Weights of a small transformer language model: MLP 320 SwiGLU, RMSNorm before each block.
Each number is 500 + 50 x the weight over its row's rms, rounded and kept within 0 to 999. Layers, rows and columns count from 0. Numbers have three digits each. The size before them is the row's rms in percent of the matrix's.

# layer 2 MLP down (transposed), 320x128, rms 0.267, rows 35-106, columns 0-63
096:555465479431552508479456460461483507446509492542530479420575434542485499450434461496469424470433450528423504453533491488498481495480478498551453494479406569466492444463478428507572476479517620
119:554493506483414501468433495436524427527486590589539437471466555441477578454423505432606516526462455497565455449534437497502519495546522499623425565450533553521447557549483459462405462539521451
103:461527491535456505432516468524456451540469468571453448542467424501462434498472547544500563599431564512445530642459495433557500559481497455535520464498483485492566461477527524490554495362479409
101:518573432581511487597491550548473508483470487540524545563527498571478597452481634529463545540520474511506521462565460531441522497539487551471549458572455504488508471365587589532536569440544503
102:511483429471512400453418541525448472595568547534542446544508478429490487564548473550442399587520526491539433522501565415485516516386481550507539498486536539510535400493519481549499570525474408
099:582334513452548478504474436465474500500539457475426458533492514518485518439490514566478492457581543559472493438584587436438498484608504544527460555488447458426502516417450477547517499458414553
101:491354418550594496534547494524553489458518445497509512566395645544522472454513559566554434501563507421545574500547585521482466377567459496517479474509469532550589500626477501453525417577479480
087:526512567441522540475501448430523513485508451494436488494461461465445541518529395498425553541482452578458491470487454461397509620513489524405476514491560464514438465516495553490475517473458527
097:463418522461485448520504477427522416508524590467612482435521434568507472483526459467433471563411402399621549529500426533536434474515414578516430451458426494510492479528460581457529452578549405
088:517456413473502570474457483529468503532450538514388459526566583627459563476531546544529449519471564550483565493506575487488517549533501468515482513498499431421491399502529564496517436507467458
089:539527519547468486556481495455446469454534514507411497505397561511479525512435535597479386394435534501525539505495486540441401531506493506536416423519486508479463507493386500368462585498517488
111:479570511483492476502540511529462473624447537489502413472563578412517538500487477546560492435515470512605438551537444503495418486475584470530510488534469501556523494423568454594437504523527467
111:544462545475449523440488580579552510493497512531528498480539514445598513465488515493497400462510584528478532526501560558455519552515538472461558532515536538487459459531437489452419595541378531
111:497529491479504387523372481411529482508481523520469478451523517502496425539494469455526488523564432566456539459554451421427451510604602565513509455464525450467427482460517516466434428439551503
102:377531434480417572509479532487608580513523582538523491489527466517396484551376480595540537470479469577518518500590561406628474526613499553475527494488494481537518488443478528540579529454509497
092:554579517515486462457622545525502569526506523514495545483457496516541492518517429485531487551431498550458473459569446590507473473519465464453475548593510505562591529510474485505466397493506487
108:526451472549470511567439450528456466421518519495501532495511485519516492514410441501442482504456524566447513493481570462461405473617378466522479505470430562458541507568491472492591589559494585
096:400451474467419562491486511508517512482510417526579474492567534517520522539595528477589544504421493441498445465571547560508526471501516420583551483456492455642376605493421468600584516446446496
096:531438530520515483498457420587481379496512495517581683544458546468496562596415497445559417500434459474511578536524516502482482440524447496452530473479538562519534482627489495512443462541496435
108:533460450512514546434456528528506493532502464568460549426498552474513551456498511523512494438513535465495506454429470500511437523546478549462481488653538417497514533437490470505504507640532495
098:542615484561457474515496529509550447466506604495508460537487475563489479518479409566526560497550487569554530455446565430596474485522514495469473555574542512480416597510507460468532375430549614
090:433588571543487525525512427435546555525528493389575524455497488444540467531463385496527530526565487518448517486589468454492539491568495461549568458476486526462548460455531457400423549502437521
096:456465475439469513527517458535466460572636531545529498541485498399434555519394527585608553447576470408512529468472567508531460486486510492489525546475459452518500491460446606518413509573460488
092:501425434490523489517514493498521512513442535517562513534589502498530453534499489513439506555541465491500460601494564483456487397573459513428540428452463473515505545492461499454543578569530563
098:582475503566471495501489537511474518465603486502559618495480547483430497527492493453520566475469495475566459570560496575473478522547484430449553542439427580510408497575556490440501503478468565
093:483575505463393527495482541460410608430508486545524469549466539577510468491495445480520556512499543461555583540547549480544393478499503467524492437474497425464431478547444453411630496476492553
104:407476482452538539549534488551424416525529485524504532489529575533533475544491536493451372541555421474461503463555549543483489501521503447546520493576521492505586481503560437552602477529404472
107:484470541498499529543490437488460524561489412560487462518547572463437540504456471455487666440550465505493438562420538484527517528403412453500519505566480576435391548426540561507372495419552539
087:493455545412492538515577469500522562477473575436464554444604480455570502565446495440440520529520484467535528462451503477500436399525502524513433419460488486511589542556597546525448480503509460
107:538539543511524414543458504557504565443568483500611485490438424432554520547542478556489425542551480455524490497555550548611532522517424494501481463499523454442504461527464499568470360410451482
107:514498469466520514491492408415436533435510481460432581475520505524454472416569379403592462477560521526511573467486466520520526443489548563507504426535509544505496429471490451542457526529522532
100:510470526524547472574413511588456435497451486482602471486519412530520517549552463497515591508463442412538537432470449527412495561519422492510530523474480422495483546489506509462490476462476526
102:549510522482481431441501406520488469411443524475542504500576444458498468568499539531427434554493532488481406529477403529468453472405484549460526560514523526497467512580467606556577499483598587
101:484521436565441518453520478374566543551543518511498456510526472502531552527491561428533325512476599536532545499501499534523551488497494415494467539585522359523475442498475457497533468580520429
088:459413475500584551461520610541517540516407489552443472539434468626540459508538456475509458507489502458464516561339536517468481521448513509493376599495383526497602446512538474457505558526438501
093:467568444499481528520457437474430491515510533451510516488551472529492497495447425559510424466460539512457493492524528498454547447524460454412385474488571568428572538469517549492540636497422421
104:436420520493506448573463476469487479437486612561522486473534428441506472572472464450494470415590559553527440536421401406435496567490535512532453527516560455530503481456438518529507507464466501
097:504539476499429477519454395537466399539515514460482474397480524410458441574487574445481443466530529545459484459512521451400569539479533499479553488533514504505495506547481569393541463471524545
099:558490433557551478518577551457501511535456519525405467477538540438564590569524490516377488547572461394572461483520432416525494470396541494457493514520491474511527478494498535537451472535472512
106:418468435471586593453423512442550472550536450531558502391448483498533437516591495523477506462496534447482473519525492465576491464453465572601474513525429487493555464487590656407483515483552382
104:585430504501501549443405522494411436503439489598496500511535531578520510533527550586610474421483471487541496486538553548524461458536533590490553531378414560529423508437520495421472510559532488
096:479500515458499497430435542615474442507474491517506494542498488567459462488498506536550433496557516582565486491561508489538491435552569540585431490456497557521474490500484470471499389538473551
099:447514473551481455507508568521599590562472551436491570526491472446495514447426484522476557516450436470432546523478474476486522474434443513452423466435661552583520431522543485613516481520419469
104:385472347401478514469584564408549467522457497469521496413514447530553527493509438503461456494454503463523452444507513515537457471503596487489379509454510454505485576490546561457414489476458499
103:529496536520539569517451508493500481496462462622491510510469471506444472593516574497469545441530515389472496468479465426565479506546495461448453471489549480488495492526545496613567553428486434
091:451470464453488587504461510422540573570496540590398446437486431449459472445473474544486588501537574474411466533469516452468636597481470512495490467520442483472564463525560556395466499550482554
099:567432523482525492488515519439470507513507605570536521542519492481500518484530465506441467505440555505602544532559476468523447446485448457508481628509487491457444492548443412482530584595413449
098:468511528568500572512520526515510481479508568498556530538518538492512467515491473463469438536464453538499615426553389535597543465490546535463454496504532463554441492596443589417572426443508491
110:478435551475559492563445392468541454560511525471480455451476481477497524459577537509574512463499525505545477460540493607572572461441551499457580575480532544493482484550565555503537571574600506
107:478537426517522503568424484542510434507501445569449471562544568444520463473496509514463510518485475500469535521580466484484444400511481522516537513560464543515451456484499454582495524585462435
115:519597622458543473496486427496538575528530519442485486438573513427560508525438493446510499462526461439490508454542389472451493562510498500480464514466472540534547582473380495456541542561581557
094:484439472464431465558465527489473509518492479564510470601499506475528410491496614556577549546525562605532510438496570577513454510348547497556598473543468511470579484589488496437484522545448482
090:530484475537635416512512537653466535471581561538544480475452473576476503498467482550478531491479508505601518544475401499485555535491463532490602532557460501500458531492456554470508575454478493
105:479517498436528571416527483556536501522513433501445542479609529590519436500497487535534475511527500542521468566432541480485596558483489501557586492603465443441472418424490566502553482420530453
100:450457448453469510568443481532503513502552529513622511543471467493514544530452636544477431535579561537364574536450455441447543529560494544400539580526455556483449450520438440476506521550529533
103:522533477489519468511411375552488507409539560518509451531510491479473485459524447413436505544494544551463531540503445519564456514381508487491536498496530509479513427537458465511506569507437539
101:463603450434465452550466503583486534480515530497545508550486548482530484478470536385466443533510516482469541453420643509544634544505485481446461495492442449520530497556508470556462471537478512
098:455533519463510546511561465451423536451610539468437485540471571479483509424474437499503434443557426531499459531505437598484564482519471580524499512441467491431462527519503442537461582556460541
107:575513579495517537542509553533529555438464621515563553496478479547525468470476508508511482399511460430530468500404481466514525475459519515495525488527484444497422436532590462381461500435600531
101:545411562497610623486534528572384547505596461554573456482454528531479453511509483439545504508524430442499531508511573433459559530457478487575437476470467504564500471469504489538493490512490549
098:495593561594493591578523474402475569503412564480478448516461464417494512444475446493503532472477437535482527394525506523519538507366482539466551487545551471532471457554504457473586446456519432
086:430499480527491411461505477573450494429515550495464499603482442536453533460489453451499415546417531457528470445511479459560491474437470547510546553475558401480523684494491484494503471484513432
103:497559488489506568484595535469530481416538483445487468518555501485499645438444504586484532451507447483554470525510544415511616468453494499588422506529462474559509529475465496409574561476557537
097:510560494580487561550523538504561500449490473565546505447567403531579504468521476537442486480550442492510513437447492495441585503475587512571463489529455501513614521524368505430522567479438556
086:511531510551450521499453513566443450525474511414534458582559527458448466532496567417482524502569558510530520424589499555483476493497560426634563517442439468511431484449492395442564560496445485
088:555549561533474580543500491482460500455546470440427495479473466517407527463524391486495483469521534517433598510441439496429458524426567489461536581526511472473510511533455469392410497496530507
092:513516491532563436470518549553577449532597441579494465553435486393532503571490524559439530571465509501489392613516524574507492579585466487501524506485529531440417466488595478553434561532506517
111:572489531513468488415504508420542463471399503584584463537476527521518514458535468501545498490455431565549485477488558431409570486537481487527533495436531535474456464486486610598466501387483536
099:575377434484443548437465592454466467401470470488575535404496435473505555461545529603493529528530475493540589512511458461519515550509539605493432521489513525565519469508430467496394514563540552
099:509490592443505503594503389435484442506559491469452556548528389476415508446487536497543559436546492495470475516483454528551519488619484521520542518577479445559473446469382479501562435468506638
090:427504572486579513513501533416479436476464456469513497490507416381557546556441542558434503547406453470554490494461486460441519482454499489476449502558542515448450379483432563503546469518478454
122:572487531508519453474556429532509641512596562464520511557496583460388549463567483504511497521528472580500386490523549496422466539443471578496510448490558552588529439602504393422511511402473466
# layer 2 MLP gate, 320x128, rms 0.3, rows 36-106, columns 0-63
105:381604512514502521464584520563462542476497474440533531490468468527488468482539487464345519468493499528469510505471550503516532546439430549413523397508486556499403490502531511470558501543465555
104:466579548494575367529516500411526422492469511378433448518589565499450486474470607505415532513506481543485513540464545373502461561507533528465533454531459516412509536535447448434520472575452475
096:446535475514522465518425479533511567497433542425524490497481468541552527506498573562540478592473591498483496492480517494405532573493403479451458488468486516372452501564536479449456513529491592
102:460617464431482519374474459492422499550532534494494483455557438444382464556516457444440446485498485493474485397486505498452519490410480498446546532475435538573496460554462433455448495459471539
102:364452480527465476513459490508439560463447580467465571495515501494513558383471421401453450461476446508512421565518419476516470559525519447523546474485430596501517427575506519445522475466520489
097:532510446516533460446423499500485487447610543491499515409455530511549432505564580587511436466496420459550575597539535535575493449518480549468447427507468445491529460498479463496521496472579578
085:502496523510494480489531539466466484443504472465567439640512485562495528469470493581550502525578536441474495472468526534477528426543477569483515515574525530457474432604409510437619411469468595
098:479484479454511603541536527492599520538464463518416352548579503567463605479475443564472501519488508552508529438498501507499471478480454527386583529467483465478493557541445554379465468434546427
091:511568435529500518498438534480575534511521486473482522532517483483503472409466543549538507609525529601449561481510531544495549498541457536515580493578448520504478486505454487478569486472441497
086:439555470542504501453500485522407513525500527376550533523499552454466491571561422489515565472503473568554496487462431496489421530622502474472408470395427529447523542470473503550423479467473556
114:595407499432458493486477580432529505496493528579510469380434551486484477498443398504482513587516504448466605522425492631419495508472488472410588399525471543431585511535546558498544557582447594
115:514504475590510417538463410498540478497444584492526552452474447514534432462567435513483540601464497528466515431488385525473508459523508563478532496543387464586500569481475438457508532530545518
116:560484543545592546436568501454434523517482600493489517514507498505514461488458583500567466530558554477624481500527394453480596488545457557483544482520516567546567459506508564513537501513434520
095:656477559561528386466588612447514482502560517521530509474589513522575423507562486481480495519407538495421431522440602456419546545501544562527516515437508461438493545487520477430567531477457458
094:489482443550455575540379512471482547490452499473462521533504512559493500463453543596321542516497514483445440564469502425461515475458529495517500411500509475535429550501516558535524491490439447
103:498536532512490472522477522507473559486444594499526578531589512389510553426510541496508547463514518443470419508508487478618451547487490453468496499436536476466436552451360415437481478518529464
086:500406478512520498484540445518470511488519500621527495586600450543528438487545496559482546531453502401574555517509493472500546511415434451490486453508462574573544565525530534555419564550461373
102:434527396501466491502497522444455598514450483563478525464448374539608490561540621526423447530427457452503482491464462505517532457548504385525495534550437614492381483477452544484597554521488472
109:500495468500494433474406536537497440467478538512509553458602529523472460507514486542570421449546501531510458500567512462524424457482452526526574495586492465404423526483424430430527546487458477
101:569459465477487536487498458468431546556419469497459479512534503543490447462490563583460455484414409451487512549476501546458510480466639563507436491388323463514465465429508491425515468519505464
089:493538390442552488468479499461551521548513531495439469538479488553537480451444491440476527506399483454621451425564442602444540460441501485557470483450494592532507529504540496521547509510458499
096:524438487479488532449450574423525457535484477560580445548486437536457500533518439428488444489462473474531565488499481405371459562456492428443526513519465677500488500480548518482481483500478461
091:554501454522440490458520504497580388447456466610499437446466454410479444521519416494535598557500520592564486470435459503498492511489440452440466426531615500486557521557513441486577530629498484
102:495493527492527460493496514526565513505473491506497560494491508478488540509387474421475513494489621496501577516481459476514491405490389580447585507514424419421506525611558552485618493487463479
096:574463478436516538493532593443507494529473463572517528493416491442578547490505528584403553642471573483487474486509465460535564519516486404462531413468547542492457463444467507469520520513477451
108:491459434464504520477553507412514443443464463472521437528476519511492489500491475438441388502582383484550478491467527563535555530480683660536527486526547501489550506442444504496557542423498472
095:522559501550604560524487477530562489491489493453519610442462443433504503504539503573457583510548478412434483614506517405516483588550474602511450584520443526507456472543525454495450512517517518
084:458511492511515480529563584468464443489400508524485544585633538516524532508422463495504517496484569448501384422468479577545505524389459506497456494454561456486601489393624422501532463535491453
110:618435480552471558506511555482443556527453489601411547462526437546511551605469470522516507487509525522496516517488501538452546444427481541460563542504566418529481530501521495522429537564500523
113:507498482497485468417516608547554482494492530478481534495526493563502425392519559496435459493532482527534450541576551558475470598485432558621542487562515497512529535493488499440632499478540457
097:562462554500538581488533447527534480464539564469461539564503495528523539504527528494492468390483473440568405547510471386577506521511520454431422545458558520504601449465434472498395466414651460
101:529489538561498481514596443459520550507497439635504427493537432408457607430493588574503485413545466474537405483516514500523557545420481529481465529442579583520511416556497452494470509506523585
097:499400547561476505567515508521443505525494481523487510446373471526527463519476522551459547472478521438480510520463543484488481541453612489472565467469467492524512471476505446546417515440500595
088:465560424584571495495503500517459544394513496462544479478521457493586462532501415549501488581541601497415585576523513454533468605487508444425516528414468486551439483494440481508524422484561542
091:516481517536537515449544532460572493573540599426575453556491517434477522415524474503625503500478433526638466502529504521460446517537493578573505472439544547506538486488516439469581494525511495
106:478465527405533511482438436565535576564537478584452541539484485471392492567548500551411450449482481444515559473456492417483462517519522424460588519434447473538583471486451480460477543458472504
088:507494490599445479445499367524417463521549486556526506485525473516517549577437564471436454493458478545516506459527573502449565479426458436563443441504448491425500431576584591393515565473392556
097:494450462485556445528448438529533564514463484508566468460483480412391426506520474556504490469450499479499512552521431519432587562587490512496455444368510530525515503492493522566517580526517523
108:554423612489449563458455503540443576541535460424513508491434451468464475446544553533464538523394528477527483567467477556547559511544554482459518543447470476649506556551486449536600418421479518
101:464534496533461500468512489483491603536491540400488535464531455587448527525575381498390502550521557512466415494509519493561440521504576558447542524570447473545528527554575454504487478548456508
101:470461500613474471554416463548384503498521476451450535532579501485490510450596522543507512513384426511582468434479504565563435502591480480521528401559578510413477528453511568562531543399541450
092:470622512518520575420497544585389503477510565529487464514513490527531585529456477468514510581486542579534435547528497536513485453531478454460540499539464458431515466442498452467565399558575561
107:551528573503502521536436523526567563494500601501481518524589549448402453491508546547543486520431572573505498492505491539427586471471481461515511615518413573555426435508530474515588527472493495
110:515374412455402495465436555475487572455529454438473454543568434501498449467536481421381507490503430471499470575509548436454472499441532474521510510490498558525638544492522509413533548426459502
097:507500561482558508502538427452463406431499538459522526432392506484522504425511501532528529427605563564476457467451537517579535501539454587492547516606409526486581516513439501518517568460406488
081:470467466434548503507442468506536488454487549495503585475483565527473547453510487538522521546517475498589567561460521522418531526531522535567482521523442516517539605602507439509434439445497474
097:502554446528569590537567476459374449447493519486487473557458424571562472492479467490517461437438413550474507581548431592462477461441524535536474537479496451442609516561469430463535461552570511
108:488474489598414408499506505504511463553401553492488522417507440444525623552526506504547477501515608593494540516529482595520469526484424485498503582546517571456518506514507483523576525589533474
118:424537551482378563462541470432534498592485546421476516460389496543652550448477530498446532515409497594578472577457455531567513434500509501500604429508463471537482417470470470557517503573544550
103:506497469479481554464486515472530458490388547445574577539477547528560586392461503464502576488566557520488496463548558498589504526451514540565559496419483521510530488568521506472570494542440445
087:453516491524455448500482479541398539569552497465446490532516474445559529487495573556565509502446474517468677456445573560465433468445494510429537447495477494532458511598491451511523532515475557
089:495541506551402500487520561380569398448425465502431519538518530548500464458385555515487508530547485460467551447580475515480432487527413491551460517571564532535480421509454451563549555571557481
111:554452495496557559472484504537452450537470508452443484492455634470526570461541504462520539484537504537537417437532449549470605512506493580432466505426502485549538555521556542514504557543400436
092:565560485488454493528501475570531504443461518597545504534450503455530554566448577538509507583552516428459505505504490426472523472500541514428460526480469554471437405554607452511478542515448481
113:449537533581504628391531581490552466567423519501454539494513442507503558571529486491539539466426496528555474440529571448441511524436467463401440515495492535509428458429526442475574505575537475
105:524455508597489498570484552516547468508357556503472502424521589493561558461443506536501515553564436475465521576441502508535578521483524530546487502387616473520540536539454482483535544530492392
095:502409481455438519423492513460557525560467507432565479480481502442484433465410529561482528505560490450448518456493557526461422445585454532536551489556535491547414428523458510468576507448504524
109:450525428425509522482554471537480599508556470580499452565547488482536516447502513472556469528574438605514483422558532503472545570522501576560567543490522471523428455531385515531570513565528535
102:454429530524566574476484490499481565439543489582527573556437415491523504525565535460477505494490437504426520427608509385466471564461486471547499462469474478487615498492447503609526599425547536
102:500568478565461584554522508464500416433499505485432590517461476565420543425498422451489428464559440544481531462485473514531413562478486488560578438534515425586467481528478518428486579442510548
091:574526558470489528460559463453520489456510486449525549476591454538442492513532460499417594443589510472646458493462522477420460535598542636558500510487442505496503555535505550518426586474535547
109:508488459459453567509525610525487624466562528445562500539432420494464516482467466498509426507558572517503430499587475519482561438462475417528555484501457609525580443511491534524528525501519464
098:434465457539448485466499410445572365526422477515601574498571618586452523485427509506509543436541505547506596527577446520469466493472486580505483524437478575535428493523483499516505494485523459
094:509458592584500542412483575558502446502448484413482525477503544541482558546498437547537481476497505506535434425520519498488489538565429450477486556516459491493524556578560506508575529516512502
088:476453566563504404480426472490452516435538532449495523392486469481484435534449525486543501492425444543472506541470532608565436465536496524475487429542468533568559567524540495585549542492558557
097:550487588430450552519489486404520493482497495509549517478486493577545605458488509558508504559500476493469475531414496457390561443470502407526508560516473530449441439455524485582548485434598530
107:556475592513494476392505551435539480445456524506511550536466404484520559515473535512458531502482475558514498436593519466548579500491537454530513489500535461528501483557525451472463502554463535
098:552500545535470471497520419478521473514590519552439504458569526515474478529474515562474481510497539466485458365466588566511558508521440538527518612542513471469485533485491466451486428415369502
112:512505512534393453497505546561397564476490438474473425543590423589388491560484519411460488435489542486412511392530508504433556450511467521485533414511532436529464579536527588538510549521558587
087:502545463488491466491470493534401436505495391492485540540484462454469470487550480463593429454457470536563491494502536431505516576520475660549522417483489501467451584454480521540701551566511375
119:570440477394410464443464483433475660452554543514470400486472433534455481569607492461487473486463476522511525483470451513521563471467476497510554553533495475562525465446469473495535543467456514
# layer 2 MLP up, 320x128, rms 0.283, rows 36-106, columns 0-63
100:611422534543418446561523505445507496482481529576493485460565541415554495434442447557551481554545414523578462481491470510449526380584530485540509542539524454485578509548448463519521469461436439
114:492557437583467551529559490458555466503466490431464493555489501527540443426489661570489420500507609485508459467586594470472395535618476596571593504593544516463455423497485510526526447542439479
096:466585491513554467463540427491549597479454544491476446449514523513495492490445547577489585548552544503468437500417394593449571494494538526491500495560411606536545562550527478471466524512341536
111:490585533401533521456501522490531505497562505501419456537550525475492450523605490411532525474499469553411507400433550487473479529489468568515504522497507447566525456467471499457474526395474448
100:533512454452485438455476503528549430594509512524502433505515435464429430521514533562487528492478487538500467495538563549386514404538489503482460515444557524418467513479545467591469470532462558
099:531459559536563465513473523524553518511487500398500512479485508480484457492498442542518465402589459475495563558468436576537428592437584575566479498416480430466520558545518508474528453447482487
086:504518564464458445438534480451528552479480441540547426516459503486501610523508504423468530541511582492439469515495475532354431478570467511421577477446482539483502435544494484447554471522465506
102:611529538443518469456537444412461485510599543540490546513469504498502388477515480376409424492479449441496415413476481511513508467450452483481472434518494457522548428510592495546407530491573563
080:510474442414599525567463472510472428536478554438563540637516464455528441435505478510489563505588565443452523510503484507475436562470512580515468461430476493418500490585440500425523573513469458
083:546457427533571481502468496543441557447580460514334464485479504463451531513482548514509510495490485545498605404407465505527473494553485562541454536481468470470477536486453529510488468450535442
116:502607537526542518442554526568534543478421604483496501543471478437534544496547536541498502489449465551572470537492494449480573525573481423517469494494570456584430474449497403468516500500569555
112:471457421443519504482484584516438453500495438514537540526530448487572497496453478538402430497537580400558527509469433507523487629525475429545532434529587506491468483515495501409376438431496503
110:469505558514563443536487463539523462452473450542491504515465584490511506474502464509432524510501391575471494415444549517479422541509531616525486533441481459609552526504619410482508585509516412
091:347455423469533568524456434503606499520585563382503466549495572529446535424487512509547511531466480495584557507531427472540416521441508558477534471511452507518501453524479507631510519529554508
099:502510508526475461457502468482493518513548512528545547524401620460448604487524525510528559423463522517490544415488469472491525344542482536492480572506418516540557529533418530425434515517493553
101:465535472525596441553517493570576409432532467470471515513461584526438499429504518467522513546606389564508552468423558476467442530491474545494426461502469511473530536568562521434490487484467526
097:444528546447450482444485528504435464495496482384513530513462435444485503465529447548436406376494467511434537519497568425397468439526569563467549532468464558482469430451443510535535492412435493
108:427494437502503545552553637425567462543434452504472503562526529508601518524375504507529580450574576429518481561519489416467483530493569458540473446437613491548516427490489569532426514569595538
107:554544532412488541565511457561507507535534504460562499564512468496460441483434430585604543490449475493494462465433493460589437555468636566534531517528499440321448483458521434515465449469525527
101:473557603482498504491473533465538382439483505444491437531467589520484559500596498528446532552550463516587514516508394492583440496482473493529500523557573584452562550454542473522476514565516488
084:488523536454523530484541453557502479472500537494638543482520549483498649440438511549502520464530462514484423438508493444441515477409442494463524576605478476453471469534459528442564480482521554
092:408493554523465505454500445454502523528548496434479462526493589425506441530550563623510553461432492602613460446421428467581494489529517517543485508470517421547475471507443442499457511550456565
088:494467438467397578488488530524524433465467462518527404497437460446571411487505430488462521566440527562499457517454541367535483482506522586490494526567512437516562496584527536546481471531481517
103:547482494513441476572419433442426426503447442551569498526431539555459412427410477453539439539430551477527434485472494489480517485478574488499529496396529395378543441519547496496466475499557558
100:424551548461365484491507495543544468492439571332500530493539499585518511571505474511566462396504532518541512452537527510440505487472516402442515559507458539458493440587536446548536458438515474
104:478420440501459467561478472569520526480507540477448468498523402490480421541406537469511450498572428498469506484531507591469432547498477563452494424453453424566516577449554563484426628487422403
091:489508432457502507478382481498466525537491452456561476490466569538548509508505526517450520566478492459493466580396407536509466544421547467451445592500500514476401442492470397633498526503559435
085:557549406476597528439570502458553594491468601468469463440522562547457528518400482543454498500553501494506419508449537486485564487465512522561481428559521446507537521581475576462488605572426466
107:440459480433487372432493506530454440501472507447558465477514534482548481524512540506434489438495534427492493479513515487477434499569571427517467390552412537454511496489464399473489397458488592
115:482483430560551501537518387480430486341572586542508522448500494459511560527613418519585523502425516569510487495466421449571471564483509595495464444493583450386492553460480510570485557527479551
101:492585433457501483599514554527541503425484457460396513477615568540429423520498471438514502542560464531511543511490538595407594493493447519613515439536479525506362582574528559475464485526454556
106:495467512570498526449516463391469438532468439629404468520543516542517589442526565486470666453533504465483453510508521462538559531487512417500467488457590490487456419477471495499442536507445472
105:477576529464411476423491524454512488476453481515521486479481392582597500512475494531524545448501432445561433517489425469517535414480519506550485493517537498602501457480452539465567434532547493
084:498508436513530510455534546408487526556376484466443505566470467404370647556519493463481549514530557518540522473466481355539505407487510435413387538451488519476405545463583446457445552525536474
088:511459524506444582573449414486438490482503489476440509398492486513478507555514458548468489420452464615508527440525600566465557546476564555546493435427434547490478509466454624481492521513465402
108:543493467460583592495560434455485492506430514474519469494519507549505489368486541519474550454503532503509591511567467498534482402530456516452490521554507481564488510491402586558470486490497526
095:467442523590426557507552504512465464463591486515437482483516468484480501474447636484499593495434439479433502519474631539503536458546549571512487510475401370460534561467538555504457544463478505
102:534329497504531500486520496496485474565489438453457418540535403525463521481541490501403521547388484443458548489497515467504531539502497493532442514471501555582452490515563598435510553465431469
101:497462558450507549452446562483543591551499538514507404564478483568467547432540461509505448396458399475438566480493588552493595578524493519547556509565488500523507426539520528397445457540592554
098:496470458515440437475371483521511416431429462673578525534482490495600547463549557504492480490484464535425533473536522472502500450574519542500549566454443462530415433459452574548454519489495497
096:521490450503487513448557545424521479540438452570534577550410518435509492515549477498585555577580520504507420545446387534432514476522458484466401498494465562569544429533426569549685512589463443
092:439547540453494419494566481438554500548512481425542457532530541537429497471535516516521496529461501491495606517546498403454482481316496486438508501482592562611439456500507423573396471535456523
105:480501444452545515392528540488497557491473446554447438493392411473548477537481521471439429467498505486586497508517441536615456485537481458620485498460458399518518499457511584478517595549497541
110:539534560547468437523523481450431536487472527515449489440564562567510398505468501441559504506517504452589466465443463623482507463508493450519517603527597332497475513561530546549438532580601496
095:504529564445512493422496571532472439422525444548481492403494502470479526540527528544531426528461459516575521443486499554530417457469587596387506537484587411515460520546454445449518584469476436
088:511504485435549560556540492482479574520552516550512473468497477526561442498490463534480474501457434428473565487477420526492434454508596472542541541483422549379417526462495534489468444527453561
096:489507499471484546430429490379483440584477559464513574555548610484422449506477520501573480549494470482520442492530491532514495508475463490444560465569540474560545491437473463604449455481452481
117:559486517575508383470488476495485597560503534477469475432452493523478544591520584522520577519493560557536452454441478604477515495571458459501529579434533455463516431470603564517501526547498576
113:507576444457437483540495508447550479592450568380544475633468577525580596485493536473525509453470437528466471522530463467555482502511497558577572519520524465446480429488530502488523467593448553
097:492474452508609378575605427512529607558575542511530465455527500492444521532521478617546475596497470521475523523488378448449471499495466503522447442511533505562468511480424455524434515600505519
088:573410423468515467496557519465447535485471488499582393498549481558690471509551584490505541458559455424378532526427564504448569483457533518479479478497466484447485522556507429550540547507488487
097:480508504481539434630529516495594431487539459498468536497572419582526482507484543494562546488533547462543491595426458535492534498460560468608477471514528560421468545483493540404474518492434555
097:515503466445477558503376466497566527605488397520484493449590511480460395498475441445412497465491437532495446583491509450519561486494516491466548469435449473512472463361478576425511432485467499
085:578565536553500518429524414435517362512487572520460545493409524506537519523364559559596601439512489488466520464404526442549524578532475566530542401556568534502442547389520487576499565459525436
111:443507555476471495475515474485464521451530511467606489475488545468500489428619475470487544509531417512397521478380497502543408456705472529437497425465522412538535409489504468442480488489449481
104:460501461442527578523407536492481409484411457542492521466414567492461461448494525584506536523510544452531397457413542496493418445523492470385430546546431461451497525481525416480455419436512523
097:500436522530555555505545392490474446447508429515478493429428477475434462420546456499493493546441438546548477424460548432566658522477583541524551442463465529530495535431510512435486576506544485
107:463447529467443502524367564514582580511536541385455539466451501548558534542617559487446588423432487464598465425430471410522563502494497477540490501476473566519486476461506545435485395462503521
101:493493443529574498480434422442529514511425516483438479485443524423539641491529492493501463471513474538517525545451454480586507529546491482576441467432516543532551483546401508452514517543456522
091:454540511536458547483495506572500520555463455490536460506557478516551506448546438545512462565420520480491459515490464456400504457459493473457417513438529502458604472499524517453546340551494377
089:439520532590534491504425433520582517454435459591492520524529543479479442533466576442557475503538495576425577478486551461584591539469472575506437526516525538587492593575439466447449378604448459
114:509564564471586496531535434484434420483571495523433580536510556496510570488569428526530589416569469492534603462469562476398529516512470539566479431540501496482458489537443400511521485469534536
098:428465452449545498547478501555506561503519485625469481512582469371512414469569560437513374519507476398546515536558467525509510470568531492570575522514551479500550498425554485500536558417446491
090:485592385439504492527520380484451555549487504516472460497506412379474420443474571449483481534468570473448591506489531471459465449370495422547551443513517457488424459383493483509453426534457554
085:449501454533489455469533586489499371463529474450538569565499645458530534530512422507548434619503495521493463517593599505565416442477440476567446483457439545470507470462461484481559534539517502
092:530527406491605467456467496437526509482531526479476529563527486451478505396505503550435496455413548550506548551440452549453464494491528484499484535547486447482443543539536475422500451547538454
101:479602516577486459435433489426549475471458623564500532467579471511475553521521529493571522466417508517606470414480540528474505507522561574560515534466468560554499504562537507486425468539500560
100:431700461476504524511536507535509471499522544450515544530430501497560519505525490537580477541593490463492555592448408511465506521428506452452496479568547564446564465578547393535487531586478485
099:465481515542382426475480534561417542479465466462449569501592460522410600393489555466520496525472406509533414504434541533609524533471543442462533512545508518559484517594431519532490448465486528
089:478490521511459455498486543521500486596552403482510482417530503515560474517459553457531478509491531446540511528433539546547493528501552535498579542502594496408473439505504525538556462511502413
138:522506472506470455454490476414522534537514583535468467550502441499491538446577526487542491485521430633523472520452451416526452547441405474606514505548500448531559416452523577448526583437541417